Weights of a small transformer language model.
Size: 12 layers, width 320, 5 heads of 64, MLP 1152 GELU, vocabulary 32000, 24.1M parameters.
Architecture: LayerNorm before each block, no biases in attention or MLP.
Training: a variant of SOAP for these matrices, 358M tokens, 5466 steps.
Each number is 128 + 24 x the weight over its row's rms, rounded and kept within 0 to 255. Layers, rows and columns count from 0. The size above them is the row's rms in percent of the matrix's.

# layer 7 attention value, 320x320, rms 0.115, rows 166-191, columns 0-63
size [114 112 109 106 112 116 113 110 110 111 112 110 109 113 113 114 108 109 114 113 112 109 107 109 113 107]
[[110 110 128 159 134 124 167 147 101 130 166 151 127 133 134 125 137 133 116 160  82 121 143 114 100  93 119 116  75 156 132 122 123 127 151 106 140 122 129 144 139 123 138 131 130 108 109 140 152 102  99 143  82 102 108 146 124 141 124  96 133 181  99 112]
 [109 114 148 187 161 150 124 174  95 131 120  98 142  81 148 112 154 121 109 115 120  93 154 117  94 105  83 111 123 101 123 152 131 132 119 120 103 101 113 135  91 136 165 133 100 148 136 139 134  67 186 117 153 165 171 120  94 134 128 109 112 123  80 150]
 [164 148 132 102 122 104 135  90 106 139 151 114 118 178  96 134  75 130  87 136 205 155 130 140 141 120 121  87 126 138 175 105 106 103 152 117 107 121 139 168  99  96 111 140  92 105 136 165 100  70 144 129 143 143 102 106 129  95 150 153 119 138 138 129]
 [157 146 105 143 133 109 140 153 100 159 151 131 135 133 160 158  87 134 127 127 115 150  95 143 104 148 150 104 133 135  72 114 125 133 124 139 137 109  71 147 129 140 146 121 188 165  88 123 183 121 161 113 154 140 104 104 130 113 134 137  69 153 125 100]
 [107 108 133 113 133 131 113  94 158 130 135  89 146 121 130 119 149 140 131 125 116 129 157 145 111 143 113 159 120 126 144 143 141 119 112 135  69 115 157 129 140 170 101 135  95 125 107 147 107 111 109 108 139 107 142 101 162 117 138  94  94 168 145 118]
 [190 148 121  98 187 119 104 109 129 118 165 136 121  87 114  82 131 128  95 161 108 123  71 143 157 141 140 117 148 124 119 138  94 108 133  92  88 118 128 119 133 103 109 156 101 137  80 100 168 113  95 146 127 146 128 113 185 142 130 140 156 178 108 120]
 [134 114  85 100 165 141 141 105 124 104 128 107 111 183 117 173 168 149 146 124 151 110  90 158 142 128 163 105 134 140 122 129 145 121 154 141 169 150 159 161 119 133 142 128 166 149 154  61 155 101 150  56 163 127 138 154 134 134 123 138 107 165 181 141]
 [121 141  69 147 130 143  86 154 141 130  98 140 140 126 103  85 100 178 136 162 134 129 108 138 117 126  96 158 162 115 146 120 163 140 125 140 113 158 138 139 104 137 124 101 149 155 142 122 134 132 124 119 151  83 125 115 118 135 104 130 109 122 157 113]
 [117 129  96 154 149 135 151 163 103 147 124  98 132 125 110 130  87 131 120 135 161  96 128 131 109 133 142  88 140 121 145 107 131  93 132 134  94 138 111 159 103 114 128 175 125 125 148 125 150 120 171 127 167 152 110 132 156 138  83 113 146 155 131 185]
 [115 108 128 148  87 152 126 157 147 114 153 137 107  99 156 133 131  85 134 130 155 179 183 159 118 130 142  94 120 167 171 143 107 137 111 134 171 122 121 113 105 109 144 134 168  86 126 150 116 110 137 128 150 141 132 112 174 105 136 113 115 111  54 166]
 [103 123 109 155 105 152 207 121 163 136 109 155 148 137 153  97 162  95 150 114 122 137  91 131 131 121 115  94 117  99 136  97 121 157 134 117  98 132 132 118  97 157 160 142 130 136 139 188 139 113 158 107 118 104 122 190 115 143 106 113 117 105 120 101]
 [143 104 110 120 132 166 134 145 137 102 125 129 151 111 128 183 166 167 161 122 145 148 141  84 126  83 101 116 115 141 119 128 114 117 115 101 136 115  97 111 103 124 131 112 154 119 151 124 123 116 128 167 120  93 178 101 143  90 133 152 146  91 110 139]
 [143 137 129 111 100  84 114 150 133 113 146 137 148 117  96 125 106 124 138 109  68 178 104 164 101 138 128 112 145  84  94 122 133 138 173 123 138  76 134 168 140 122 106 129 148  76 152 120 155 142 153 124 142 150 131 118 131 110 142 133 110 108 146  83]
 [103  99 131 121  95 117 123 138 126  96 136 124 116 159 105  91 106 113 131 108  98 145 162 133 130 129 173 119 170 149 112 101 159 148 153 125 141 119 155  95 102 113 138 143 136 154 158 161 117 112 141 142 120  69  98 131 106 142 116 136 120 165 128  84]
 [ 84  84 133 187 137 159 167 153 109 133 137 143 125 133 105  96 152  84 140 105 127 114  93  85 157  97 128 138 139 144 159 125 107 111 124 144 113  99 133 134 159 138  77 128 111 168 119 143 125 134 123 119 168 101 140  97 173 138 147 128 178 110 106 135]
 [145 130 132 132 104 138 125 172 108 117 106 104  92 182 138 130 116  95 124 115 141 111 119 115 171 138 120 156 118 153 106 103 141 144 115 110 131 107  90 117 163 143 146 159  91 106 149 148 148 132  94 123 149 117 133 130 108 139 133 153  76 166 123 109]
 [117 133  84 138 139 102 116 153 140 125  86  96 173 132  91 126 121  99 132 130 131 182 140 106  81 145 111 119 109 175 150 151 103  80 120 150 121 145 132 151 145 117  86 143 166 108 152  98 165 139 104 110 128 134  91 151 142 137 188 129 104 143 130 138]
 [118 118  91  98 154 116 159 128 161  95 129 107 155 103 117 141 194 147  88 156 128 116  87 170 153 122 159  87 112 164 162 131  95 120 128 145 144 111 134 141 134 120 134 133 168  67 143 148 108 119 111 114 128 116 159 105 132 137 115 149 153 179 123 119]
 [140 157 103 136 106  93 124 113 110 159 111 103 140 109 157 113 149 113 154 144 102 149  86 162 163 126 137 109 116 143 119 114 142 114 156 144  64 132 154 154 153 140 126 150 110 105  96 104 104 129 121 130 138 156 139 127 160 146 163 112 137 129 115 138]
 [ 99 138  87 132  83 116 131 144 112 117 152 129 157 148 116 182 149 117 117 115 111 141 178 158  81 108 124 140 150 135  92 143 125 123 111 146  98 130 165 115 160 151 111 101 135 110 135 160 107  46 145 144  75 130 178  98 144 145 148 129 112  76 103 125]
 [128 128 159 161 118 128 129 117 128 145 103 122 105 159 163 112 100 164 138  98 131 125  99 154 144 122 103 145 102 113 109 135 126 138 147 119 127  97 114  81  96 139 159 139 105 151 105 134 168 160 132 110 146 189 148  90 120 129  97 131 109 168  79 111]
 [107 103 121 119 112 117 131 125 117 150 130 118 118 107  98 141 143 129 121 136 125 132 135 131 147 132 155 144  85 115 101  95 126 126 129 125 105 107 154 138 154 106  90 111 135 154 133 171 142 116 164 118 117 167 105  78  90  91 140  86 142 133 101 121]
 [195 114 134 121 130 161 177 164 120 165 138 145 136 140 115 125 121 141 100 116  83 126 151 127 192 118 147 143 121 137 115 119 149 139 139 124 160 164 151 127  67 168 125 147 127 152 121 121 164 154 157 107 106 160  78 111 137 166  83 136  98 104 109  95]
 [147  86 128 159 142 164 154 135 148 151 130 127 146 149 130 150 166 130 104 118 104 145 103 161 124 136 135 127 137 121 112 125 101 120  94 144 175  85 142 160 135 131 102 144 135 146 180  87 110 140 113 107 105 126 113 168 129 126 132 144 133 117  62 180]
 [130 130 104 107 163 152 136 132 128 154  96 140 151 116  96 182 122 161 104 109 110  89 116 120 158 126 169 181 126 146 112 129 135 133 146 137 137 146 168 154 152 125 136 120 167 113 137 178 137 145 144 145 142  99 146 160 107 186 145 153  74  91  91 141]
 [178 116 112 151 126 103 117 141 109 118 105 160 129 140 112 130 121 151  95 113 114 109 141 133 102 166 130 117 167 116 109 119 105 139 158  97 129 132 148  91 121 116 143 109 110 123 121 118 132 175 155 186 128 154 114 124 177 112 108 124 128  94 107 123]]
# layer 7 attention output (transposed), 320x320, rms 0.104, rows 166-191, columns 0-63
size [107 107 107 105 107 111 107 109 107 104 107 105 104 103 105 108 107 105 105 110 107 104 102 103 108 105]
[[132 111 193 115 133 123 147 112 139 140 144 103 112 102 125  76 118  71 155 141 136 133 124 115 124 128 124 105 134  88 105 128  99  97 134 165 116 130 129 101 120 149 141 142 140 129 124 134 171 118 113 147 124  90  89 125 144 108 123 123 135 107 119 133]
 [161 138 111  46 115 136 119 163 107 139 154 103 117 140 114 187 117 108 136  95  97  91 175 146 134 146 185 135  93  95 140 149 126 102 137 115 155 129 151 111 152  86 102 150 181  93 110 131 112 121 168 111 162 121 147 111 123 143 152 159 139 120 185 158]
 [130 105 148 156  98 176 111 136 130 131 122  76 137  98 119 153 144 172  91 104 104 134 134 126 173  78 179 123 122 138  87 128 193 145 163 163 129 102 152 129 133 140 117  75 147 130 132 118 156 149 131 102 135 158 104 146 135 121 125 104 153  91 112 143]
 [106 138 134 181 158 116 130 133 151 103 112 120 175 146 138 194 138 140 162 131 128 110 139 187 157 123 126 159  90  66 139  96  99 149 112 181 117 108 145 123 102 127 100 152 107 127 112 101 122 118 108  96 124 111 117 143 142 105 149  95 109 146 113 138]
 [132 124 111 105 101 105 127 128 140 134 143 123  88 126 115 116 116 119 156 148 161 131 130 113 112  82 128 135 107 167 120 155 130 153 123 145 153 164 126 121 117 134 141 150 117 103 123 148 129 133 128 129 161 155  60 129  94 114 129 151 170  82 105 120]
 [ 97 118 113 118 148 118 123 139 119 119 106 155 103 133 126 111 176 165 155 123 137 105 127  92 112 142  99 139 109 141 154 131 123 124 125 156 142 118 136 144 126 137 106 122 164 115 120 164  84  90 132 128 142 116  97 113 153  95 119 155 104  69 159 143]
 [122  92 152  85 122 130 117 140 111  99 125 128 108 106 134  84 131 170  90 140 129 132 126 139  95 128 140 149 110 110 121 124 108 126 119 139  94 155  99 155 121 155 142 132 109 129 144  98 140 167 137 140 152 171 122  86 156 119 114 117 127  88 124 193]
 [146 133 111 108 137 131 166  54 145 126 111  95 115 103 152 132 114 122 125 104 119 119  73 135  78 137 117 119  80 153 147 107 138 145 128  82  93 121  99 108 134 162 160 118 131  54 146 179 111  94  92 100 107 144 129 163 125 131 147  96 140  93 106 137]
 [ 86 100 113 130 104 153  96 132 103 136 113  99 157 147 149 147 119 173 153 113  79 150  99  71 156 131 145 155 108 132  92 132  99 120 128 109 113 157 166 137 156 145 115  82  41 105  84 173 136 111 149  92 131 129 154 134 111 121 133 141 126  96 155 110]
 [135 129 104 124 124 134 104 121  81 153 143 126 152 117 161 104 117 107 141  93 123 124  72 108  95 140 155 145 174 166 117 119 119 135 123 132 100 135 152 117 115 131 165 130 161 159 138 116 176 134 158 148  91  95 158 135 106 143 153 161 149 108 158 154]
 [101 125 143 136 105 115 107 100 114 137 160 107 125 158 123 143  80 129 113 135 167  97 121  96 114 168 132 124 180 139 102 153 100 114 139 140 107 119 140 133 150  96 134 140 152  97  97  78 126 141  84 117 128  77 147 111  95 114 174 160 139 113 106 111]
 [124 132 143 131 115 137 112 136 111 156 111 186  87 128  99 105 150 121 160 148 115 110 149 158 105 142 159 160 147 119 122  93 111 125 187 151 153 119 153  84 160 116 145 167 136 142 134 117 168 133 129 121 114 114 125 139  72 150 118 131 118 186 162 140]
 [146 160 172  67 141 133 123 138 147  94 133 136 157 134 130 140  93 115 134 113 123 156 107 104 110 128  92 140 117 144 138 103 131 181 132 131 125 177 130  81 129 172 127 116 149 125  95 106 112 103 124  70 156 118 124 138 201 130 128 122 112 133 106 125]
 [113 103 115 144 157 143 102  89  91 137 172 144 147 101  94 133 144 146 140 119 148 144 112 135 106 105 150  92 114 111 130 118  59 171  79 125 107 122 157 129 128 151 149 165 107 126 115 125 135 140  72 126 137 110 138 121 111 133 103 106 136  87 147 166]
 [141 150 101 101  86 125 137 100 118 158 103 131 125 103 170 153 160 132 108 118 136 114 108 114  94 192 128  96 158  77 122 113 164 132  99 147 146 120 136  79 149  82 153 136 127 123 181 145 108  83 134 117 122 137 133 103 147 128 127 169 141 132 120 144]
 [180 152 141 139 141  70 121 100 110 116 104 125 144 117 152  99 124 181 138 144 136 125 140 123 128 114 146 164 117 127 122 149 167 117 142  64 137 137 130 146  61 148 156 146 149 131 157  96 137 170 153 119 112 158 147 123 155 124 127 163 149 111 174 110]
 [157 130 126 120 124 127  96  97 105 118 143  37 119 141 126 113  93 129 146 153 171 136 136 134 166  85 133 116 176 110 123 114 143 131  66 130 155 147 129 127 109 151 168  98  87 153 118 147 133 113 133  86 141 152 103 160 138 147 124 134 163 141 149 114]
 [105 161 156 122 128  99 141 125 118 133 106 136 160 116 143 106 110 110 143  99  80 180  88 119 115 143 120 145 149  90  72 150 138 126 130 130 100 191 152  93  86 131 139 129 153 130 144 123 161 143 145 126 125 115 140  95 119 139 132 126 137  86 103 114]
 [143  97 170  99 164  97 137 151 119 136 139 128 134 119 111 193 123 131 134 154 147 140 143 146 127 148  85 119 126 125 161 157 129 119  95  94 151 122 144 154 108 116 159  94 154 124 187 141 133 140 109  73 132 164 110 131 120  79 143  80 119 108 143 160]
 [161 159 156 150  77 137 116 134 151 127 115 165 145 135 139 120 161 123  80 146 111 111  98  91 140 164 112 137  72 101 109 101 140 109 126 155 125  94 138 115 128  98 114 136  92 106 124 122 166 140 144 134 140 103  60 135 128 133 150 128 157 132 155 141]
 [109 136 128  95 152 134 147 133  87 114 143 122  88 135 121 104 111 146 137 147 143 103 118 112 108 104 131 112 145 143 137 109 117 118 137 141 103 109  93 149 150  54 125 132 105 105 141 126 120 133 125 131 111 142 163 135 166 111  93 123 122 113 127 124]
 [140 116 107 137 154 132 118  92 146 114 114 122 124 141 146 146 118 100 100 137  86 120 124  87  79 141 126  91 126  88 126 142 135 118  94 114 129 136 124 129 117 105 101 131 183  90  78 158 161 149 110 114 100 125  95 128 155 179 106 137 131 122 122 126]
 [109 114 149 140 112 171 110 164  67 145 103 128 146 154  76 139 176 164 157 167 180 132 100 138 135 142 102 124 132 127 142 155 100 101 104 173 107 114 109 115 134 111 145 179 121 114 147 150 137 157 117 118 124 100 146 143  78 109 122 151 144 111  94 127]
 [123 143 149 147 130 172 103 164 140 101 144 121 107  99 152 113  62 171 116 145 137 176 149 105 150 162 116 131 120 146 140 144 146 142 150  95  57 118 114 149 127  86 168 129  96  95  98 147 138 148 132 129 125 136 123 135 173 103 132 118 134 122 136 119]
 [139 104 118 153  93 111 132 143 109 101 107 111 115 116 117 119 121 117 141 161 107 115 134  92 109 167  90 140 141 126 106 143 112  84 112 149 129 104 171 132  92 151 131 140 109 117 100 119 117 118 108  88 131 108 122 132 143  81 149  53 106 131 110  98]
 [110 130 140 136 128 112 101 146 115 133 161  95 117 108 118 139 116 116 100 130  96 130 157  49 140 111  65 155 138 183 120 133 150 148  87 165 122 132 103 152 121 112 114 192 132 127 113 113 169 106 129 117 139 139 114 122 103 140 138 116 117 167 121 132]]
# layer 7 attention query, 320x320, rms 0.109, rows 192-218, columns 0-63
size [110 111 107 106 115 108 110 122 108 111 111 102 113 112 106 109 104 113 114 111 115 111 110 117 104 111 108]
[[160  94  81 127 123 126 106 113 137  92 127 135  88 140 142 125 120 129 153 119 112 156 130 140 107 123 100 116 117 135 135 154 146 104 108  92 122 132 108 104 127 151 163  98 101 122 119 125  98 124 113 128 115 122 144 113 142 189 118 133  88 132 177 170]
 [ 78  79 137 117 174  78 117 117 134 177 139 123 122 108  68 103  98 120 118 161 161  88 125  82 146 120 125 164 112  92 115 144 117 113 128 135 139 127 118 176 127  93 158 143 166 144 139  95 121 163 119  92 120 131 153 171  90 128 103 112  96 133 137 150]
 [132 114 107 125 138 178 136 142  94 195 122 137 137 124 120 130 133  87 167  80 132 129 150 145 116 105 138 143 144 111 124 167 120 134 142 131 119 101 146 133 130 125  85  85 140 111 119 151 119 135 128 111 118 124  81 134 128 100  88 131 143  87 144 161]
 [140 137 126 120 132 147 131 141 132 165 121 131 102 128 150 113 143 128 158 124 157 113 114 106 115 140  95 128  94 139 132 153 124 121 126 164 122 135 134 115 119 123  74 156 107  95 132 137 161 143 108 194 136 147 154 120 144 132 106 131 117 142  66 219]
 [125 126 168 123 131 121 123 132  85 142 134 136 114 158 143 136 146 128 124  98  97 147 154 136 110 131 122 119 108  87 121 194 168 141 108  83 118 155 162 126 110 152 119 139 105 144 154 173 116 115 147 141 148 117 143 125 132 177 114 131 114 137 155 102]
 [143 163  78 161 117 105 166 126 142 116 124 126 118 148 120 140 154 134 148 135 160 140 117 139 140 132 132 129  96 128 107 131 136  84 143 123 135  94 125 103 105 170 172 131 134 178 153 156 115 150 105 105 116  68 135 141 121 138 114 125 127 111  97 138]
 [106 121 150 158  70 112 172 138 112 119 132 150 121 113 124 121 122 113 159  91 125 184 123 121 125  88  92 130  89 134 158 144 149 140 163  94 165 113  85 138 126 140 124 147 141 131  93 160 115 153 127 139 122 111 114  88 147 151 166 115 114 184 123 129]
 [114 125 123 122 138 179 110 127 125 139 146 159 123 134 129 117 161 118 154 111 167 132 111 143  95 118 134 130 139 131 129 136 124 155 144 134 109 126 152 139 147 150 123 164 133 144 136 144  85 155 150 111  97 185  98 102 159 117 107 122 106 121 142 155]
 [154 126  85 139 117 103 128 133 149 157 183 123 153  82 112 121 150 125 146 150 118 124 176 119 147 164  89 135 123 137 136 133 131  97 116 113 135 123  92 110  96 136 137 146 176 141 131 119 136 165 119 126 147 153 166 161 148 135 130 155 159 156  77 116]
 [141 133 123 152 111 135 129 151 126 139 167  99 158  92 137 133 125  93 123 123 155  96  93 132  98 123 140 159 147 158 155 124 152  99 119 135 112 154  69 140 134 163  96 117 151  85 140 119 164 130 130 158 109 129 130 118  71 181 168 181 110 147 142 116]
 [177 162 143 150 116 141  91 105  91 113 118 123 105 125 121 149 113 129 136  93 114 102 149 132 119 111 156  92 171 122 137 149 127  91 134 159 162 130 157 117 149 153 137 128 114 129 160 142 128 125 142 125 156 140 105 126  94 129 166 106 131 119  66 111]
 [145  87 118 145 138 125 128 120 138 160 122 105 120 113 101 180 142 133 135 158 152 149 128 146 100  90 134  70 119  78 148 137 122 107 126 150 121 135 145 134 128 107 115 157 179 148 142 118 142 126 136 140 158 106 109 146 139 103 150 104 154 113 142 124]
 [124 117 174  99 130 123 168 101 145 115 112 150 156 113 140 151  95 154 131 189 117 137 157 148 124 133 129  69 173 162 139  62 139 121 158 121 138 147 117 136 131 136 145 133 152  78 129 154 106 125 115 102 122 137 121  96 143 120 129 117  94 124 130 139]
 [135 112 111 116 102 127 116 115 133 146 125 117 136 106 139  93 118 163 120 115  87 127 109 126 164  96 117 116  91 116 128 173 157 127 109 123 171 120  77 183 125 112 150 153 155 114 151 172 143 112 139 129 159 121 138 151 135 133 172 110 108 107 104 101]
 [128 130 149 150 131 179 131 139 142  76 141 149 123 138 116 167 137 126 162 195 130  96 158 118 124 162 146 130 129 128 125 125 147 154 149 142 131  96 115 155  76 149 136 136 135 160 105 131 107 108 142 143 141 138 126 149 170 103 120 126 121 119 125 165]
 [135 137 137 127 121 125 133 124 127 108 177 144 119 163 128 106 167 171 148 108 170 111 126 123 136 115 138 136  54 130  84 110 118 130 115 138  43 137 115 131 102 106 130 172 172 132 124  90 113 155 116 111 169 157 116 145 126 118  74 127 154 119 141 139]
 [140  72 131 141 105 143 142 119 122 121  82  77 126 140 136 117 133  71 137  83 139 128  98 165 161 133 136 169 135 147 115 135 131 133 108  96 164 110  87  79  77 165  78 113 132 163 108 153 124 112  79 138 165 149 148 148 132 116 154 133 183 159 120 144]
 [205 151 132 129 104 151 151 119 133 164 152 109 101 160  95 140  95  88 154 122 118 155 102 150 122 111  87  83  97 146 163 137 136 128 105 118 135 132  90 140 136 115 170  98 139 132 134 113 124 122 114 125 189  79 116 111 119 141 145 121 140 159 150 137]
 [100  92  89 145 109  85 139 135 159 158 155 155 120 133 131 126  42 109 124 129 128 139 111 136 159 136 113 138  56  84 148 108 127 148 121 112 140 111 105 138 121 118  90  82 130 132 131 132 139 155  96 127  97 107 135 148 145 150 162 166 149 115 136 139]
 [147 110 125 129 126 124  97 185 122 144 135 119 164 131 111  89 120 154 142 129 133 140 112 163  96 124 123 128 134 109 122 146 133 168 150 141  94 100 143  96 130 144 122 115 141 116 105 122 101 140 144 140  65 115 107 123 141 113 137 135 124 120 141 123]
 [118  97 144 153 113 133 149 174 125 107 138 147 119 167  77 140 121 150 147 138 106 129 106 133 131 122 120 120 132 110 131 150 132 177 106 134 109 158 111 121 134 174 114 117 145 120 131 136 107 137 136 188 116 149 135 126  86 113 141 148 147 101 114 100]
 [139  56 120 134 111  94 145 110 131 152 113 128 128 147 177 101 120 140 118  77 111 111 143 103 103 132 143 160 108 147 107 125 106 108 118 120 137 102 114 140 141 111 153 114 133 123 103 140 160 123 158 145 152 110 150 118 107 105 131 148 143 107 145 115]
 [132 152 151 142 148 156 173 141 142 140 133 126 139 127 153 165 111 139 110 131 154 121 105 166 173 100 116 136  99 144 124 147 194 133 107 116  98 164 157 131 139 105 126 101 111 128 132 110  78 165 105 104 130 137 135 127  79 144 150 103  99 118 128 153]
 [191 110 121 104 134 161 136 139 119 119 111 140 151 117 150 168 119 101 112 127 141 151 130 147  72 133 119 134 120 118  80 145 145 151 132  67 116 145 122 153 116 157 101 122 100 125 129 135  98 150 103 148 121 117 124 117 121 130 133  99 152 129  87 124]
 [153 115 111 113 150 155 106 110 120 140  98 121 158 133  99 157 151 119 149 117 137 180 173 123  78 140 135  97 118 113 129 148 187 136  96 154 104 121  96 140 167 104 119 154 148 159 157 124 136 150 117 134 159 138 107 137 106 113  96 107 152 131 109 164]
 [124 107 116 113 146 120 117 132 146 193 108 120 101 111 140  88 110 143  98 154  91 101 147 121 147 123 105 121 162 135 135 128 125 102 160 133 138 125 135 152 148 108 131 122 101 123 111 121 121 149 139 130 118 110  92 110 150  96 143  92 112  90 143 147]
 [144  83 195 101 124 146 100 151 130 144 115 119 151 131  91 107 114 135 124 132 153 124  72 152 146 129 127 109  69 103 110 162 174  90  98 126 137  74 103 130  95 147 127 140 152 122 156 157 135 104 138 115 170 150 102 109 108 165  92 111 118 114 129 156]]
# layer 7 attention key, 320x320, rms 0.109, rows 192-217, columns 0-63
size [107 106 108 111 110 104 110 112 108 109 111 104 102 106 107 107 108 109 112 103 114 114 109 111 106 107]
[[132 116  86 137 130 122 103 109 109 147 156 174  76  82 108 130 165 145 106 127 127 133 175 135  73 103 126 105 105 115 144 170 133 111 153 124 107 124  92 103 111  84 138 114 121 121  97 126 132 148 114  99 156 146 139 126 114 138 147 112  74 138 108 174]
 [118 113 128 113 137 110  99 112 149 180 134 168 150 111 108 138 129  82 103 143 145 147 129 137 106  89 125 136 112 104 123 150 129  88 142 142 160 124 147 128 138 135 154 126 171 147 125 146 115 118 153 131  55 135 137 151 132 115  98 113 138 130 149 164]
 [153  97 111 137 165 129 110 114 104 149 115 115 177 107 105 112 104  99 118  90  87 114 111  97 122  78 132  93 135  62 152 105 120 114 136 125 153 121 172 104 132 116  95 132 122 131 123 172 157 126 129 138 143 102 133 145 127  93 148 144  80  93 146 122]
 [151 150  90 113 121 160 138 168 123 150 138 133 103 157 100 113  96 141 197 109 146  97  90 102 106 107  82 147 151 119 152 171 152 111 118 151 121 146 142  69 138 138 149 148 139 120 131 140 158 135 156 146 134 135 146 145 141 121  86 127 166 160 100 195]
 [108 123 105 130 132 112 101 135 142 131 145 115 165 148 164 129 116 120 115 146 132  83 135 105 131 154 139 112 116 141 131 155 135 161  98 112 104 119 139 137  90 118 164 137 106 103 124 148  97 142 141 106 146 152 165 142 103 137 135 138  98 107  92 123]
 [108 133 102 154 135  98 109 169  71 136 114 102 125  98 165 144 149 124 148 125 131 100 144 124  79  76 110 134 102 146 104 141 159  86 150 130 100 108 157 103 113 175 127 168  97 105 123 134 128 128 128  75 138 145 152 112 131 126 151 162  95 113 125 153]
 [140 111 116 180 124 126 110 139  80 108 133 147 126  98 105 127 153 125 130 112 124 139 104 180 192 152  97  52 134 194 161  79 101 123 178 114 151 118 127 172 130 142 112 123 103 125 152 112 100 153  89 120 148 125 151 135 152 159 161 131 156 144  95 129]
 [145 114 163 130 188 160 102 152 143 138 113 130 142 140 122 119 182 144 112 138 119 111 112 122 123 115 134 160 151 129 134 156 124 157 126 135 114 145 163 160 107 128 137 125 111 141 133 133 104 114 124 151 156 138 188 139  94 115 162 139 106 151 109 156]
 [120  99  88 131 130 149 151  96 139 126  93 128 133  79 160  77 152 135 153 167 120 114 139 125 144 142 104 156 107 138 152 149 123 138 121 102  96 113 107 124  98 147  80 124 114 115 151 125 102 102  87 117 123  92 140 173 118  95 146 135 126  81 150 173]
 [163 144 135 141 141 134 151 151  83 110  79 111 140 146 129  93 112 133 104 162 110 130 117 103 101 139 109 129 137 102 161  81 152 120 167 100 127 161 108 144  95 113 103 131 105 162 119 116 177 116 138 122  91 116 131 114  86 129 184 150 125 146 145 131]
 [ 94 125 190 129 132 131 114 139 140 104 120  99 152 151 165 101 133  99 146 127 136  91 121 144 115 144  94 102 117 107 147 121 124 116 124 115 139 161 140  91 140 132 132 105 130 108 181 118 156 111 116  89 109 116 150 137 136 103 135 129  78 126 137 134]
 [128  91 141 138  99 108 110 154 119 112 160 119 170 185 166 149 114 103  91 130 119 124 116 144  94 125 145 117 137  96 155 147 124 114 118 150 111 144 129 114 140 116 109 162 120 124 144  99 141  85 143 138  95 119 131 126 154  98 151  99 153 109 118 130]
 [112  84 121 148 137 144 115 171 116 160 101 182 140 118 135 153 100 103 104 107 105 152 149 131 140 136 162  98 107 142 121 134 142  98 152  97 126 126 183 122 135 144 159 180 142  89 101 160  89 155 144 135 151 120 107  75 151 141  81 154 128 146 148 101]
 [102 138 116  98 107 132  93 135  81 125 119 124 108 163 122  83 106 148 162 113 131 149 130 124 137 142 146 155 147 151 152 146 153  87 124 142 130 159  72 127 180  97 163 137 151 129  99 136 148 128 140 107  98  96 161 150 148 144 154 149 141  88 173 108]
 [ 89 111  89 119 186  89 124 110 149 114 131 124 132 120 100 137 123 138 173 129 133 139 160 163  85 164  94  94 163 122 121 150 123 158 137 136 163 142 142 176 141 117 124 141 110 111 116 127 107 123 107 126 167 112 133 100 158  78 135 115 153 110  91  99]
 [162 113 140 106 138 140 181 149 143 123 143 146 134 124  66 104 169 154 191 147 121 147 126 106 123 144 113 154 122 103  92 131 130 152 148 100  97 123 128 112 146 111 116 164 116 111 143 116  93 155 160 153 143 166  94 126 119 164 123  99 147 121 116 143]
 [113 103 125  82 155 168 145 141 117 159  98 110 131 132 179 121 105 128 126  92 126 138 119  99 122 115 156 152 162 135  94 106 151 125  73 130 161 126 151 103 129 159  66  90  74 141 112 163 145 125 102 147 139 168 140 118  84 154 167 141 119 137 115 122]
 [113 106 145 166 119 121 101 127 105 131 197 134 122 163  67 136 142  96 141 102 151 118 126 136 103 167 102 129 140 169 142 137 117 144 121  97 161 118  79 104 106 164 168 137 118 150 113 136 140 124 156 110 125 116 131 127 124 109 156 115 127 115 128 123]
 [137  99 100 147 141  92 104 128 145 136 129 138 157 143 135 117  74 114 130 147 149 113 117 138 147 128 124 145  90 145 173 143 116  91 145 135 121 102 117 160 136  91 155  79 132 100 103 138 150 133  87 181  89 160 137 140  88 151 129 115 116 141  91 167]
 [155  87 138 125  98 127 130 162 148 117 106 114 100 141  70 126 108 128 143 142 118 162 118 157 152 114 145 107 147 164 113 137 132 114 137 154 146 141 134 147 110 107 133 127 152 155 114 145 113 136 137 103 122 126 138  97 134  73 134 140 157 154 136 122]
 [112  91 180 123 148 106 142 130 100 111 165 136 106 152 109 133 136 130 183 134 112 109 133 141 134  97 114 112 131 123 123  89 136 179 125 146 112 125 118 142 138 155 121 120 133 155 103 147 151 165  72 152 128 138 100 149 137 114 173 136 168 120  61 119]
 [113 109 117 115 112 140 158  94 162 159  61  99 133 167 169 145 106 119 128 163 138  84 156 111  95 104 183 165 133 143 127 109  98 103  97 139 156 111 137 132 117 132 148 128 148 135 122 129 159 135 136 144 137 136 163 172 134 145  96 144 162 130 151 110]
 [168 123 149 100 136 139 150 134 135 120 135 132 119 150 185 110 133 127 128 135 134 106  86 135  93 164 152 123 148 147 133 163 163 136 134 110 128 134 142 140 151  83 116 154 141 171 129 124  89 155 111 141 117 150 108 129 142 128 113 153 117 106 111 128]
 [144 155 137 110 147 172 123 155 108  98 107 179 131 138 158 159 111 155  98 128 110 141 134 155 106 116 163 101 164 183 145 161 136 130  64 123 139 109 164 159 146 149 156 177  96 169 133 138 104 125 142 144 156 115 120 142 136 149 128 122 139 125 130 116]
 [151 117 119 143 115 107 161 113 162 100  78 146 160 164 113 152 139 146 100 137 186 162 132 146  95 150 120 116 156 148 115 146 176 122  94 100 150 107  98 117 123 120 141 135 125 125 175 126 166 103 133 166 113 114 125 111 160 124 156 189 169 126 110 131]
 [138 110 149 118 109 139 129 171  96 119 157 105  95 177 122 134 128 126 132 113 105 108 169 111 145 109 135 112 131 108 157 111 136  91 143 126 116 132  90 104  73 100 133 104 171 136 138 149 148 134 124 152 141 162 163  92 134 121 126 117 121  83 172 113]]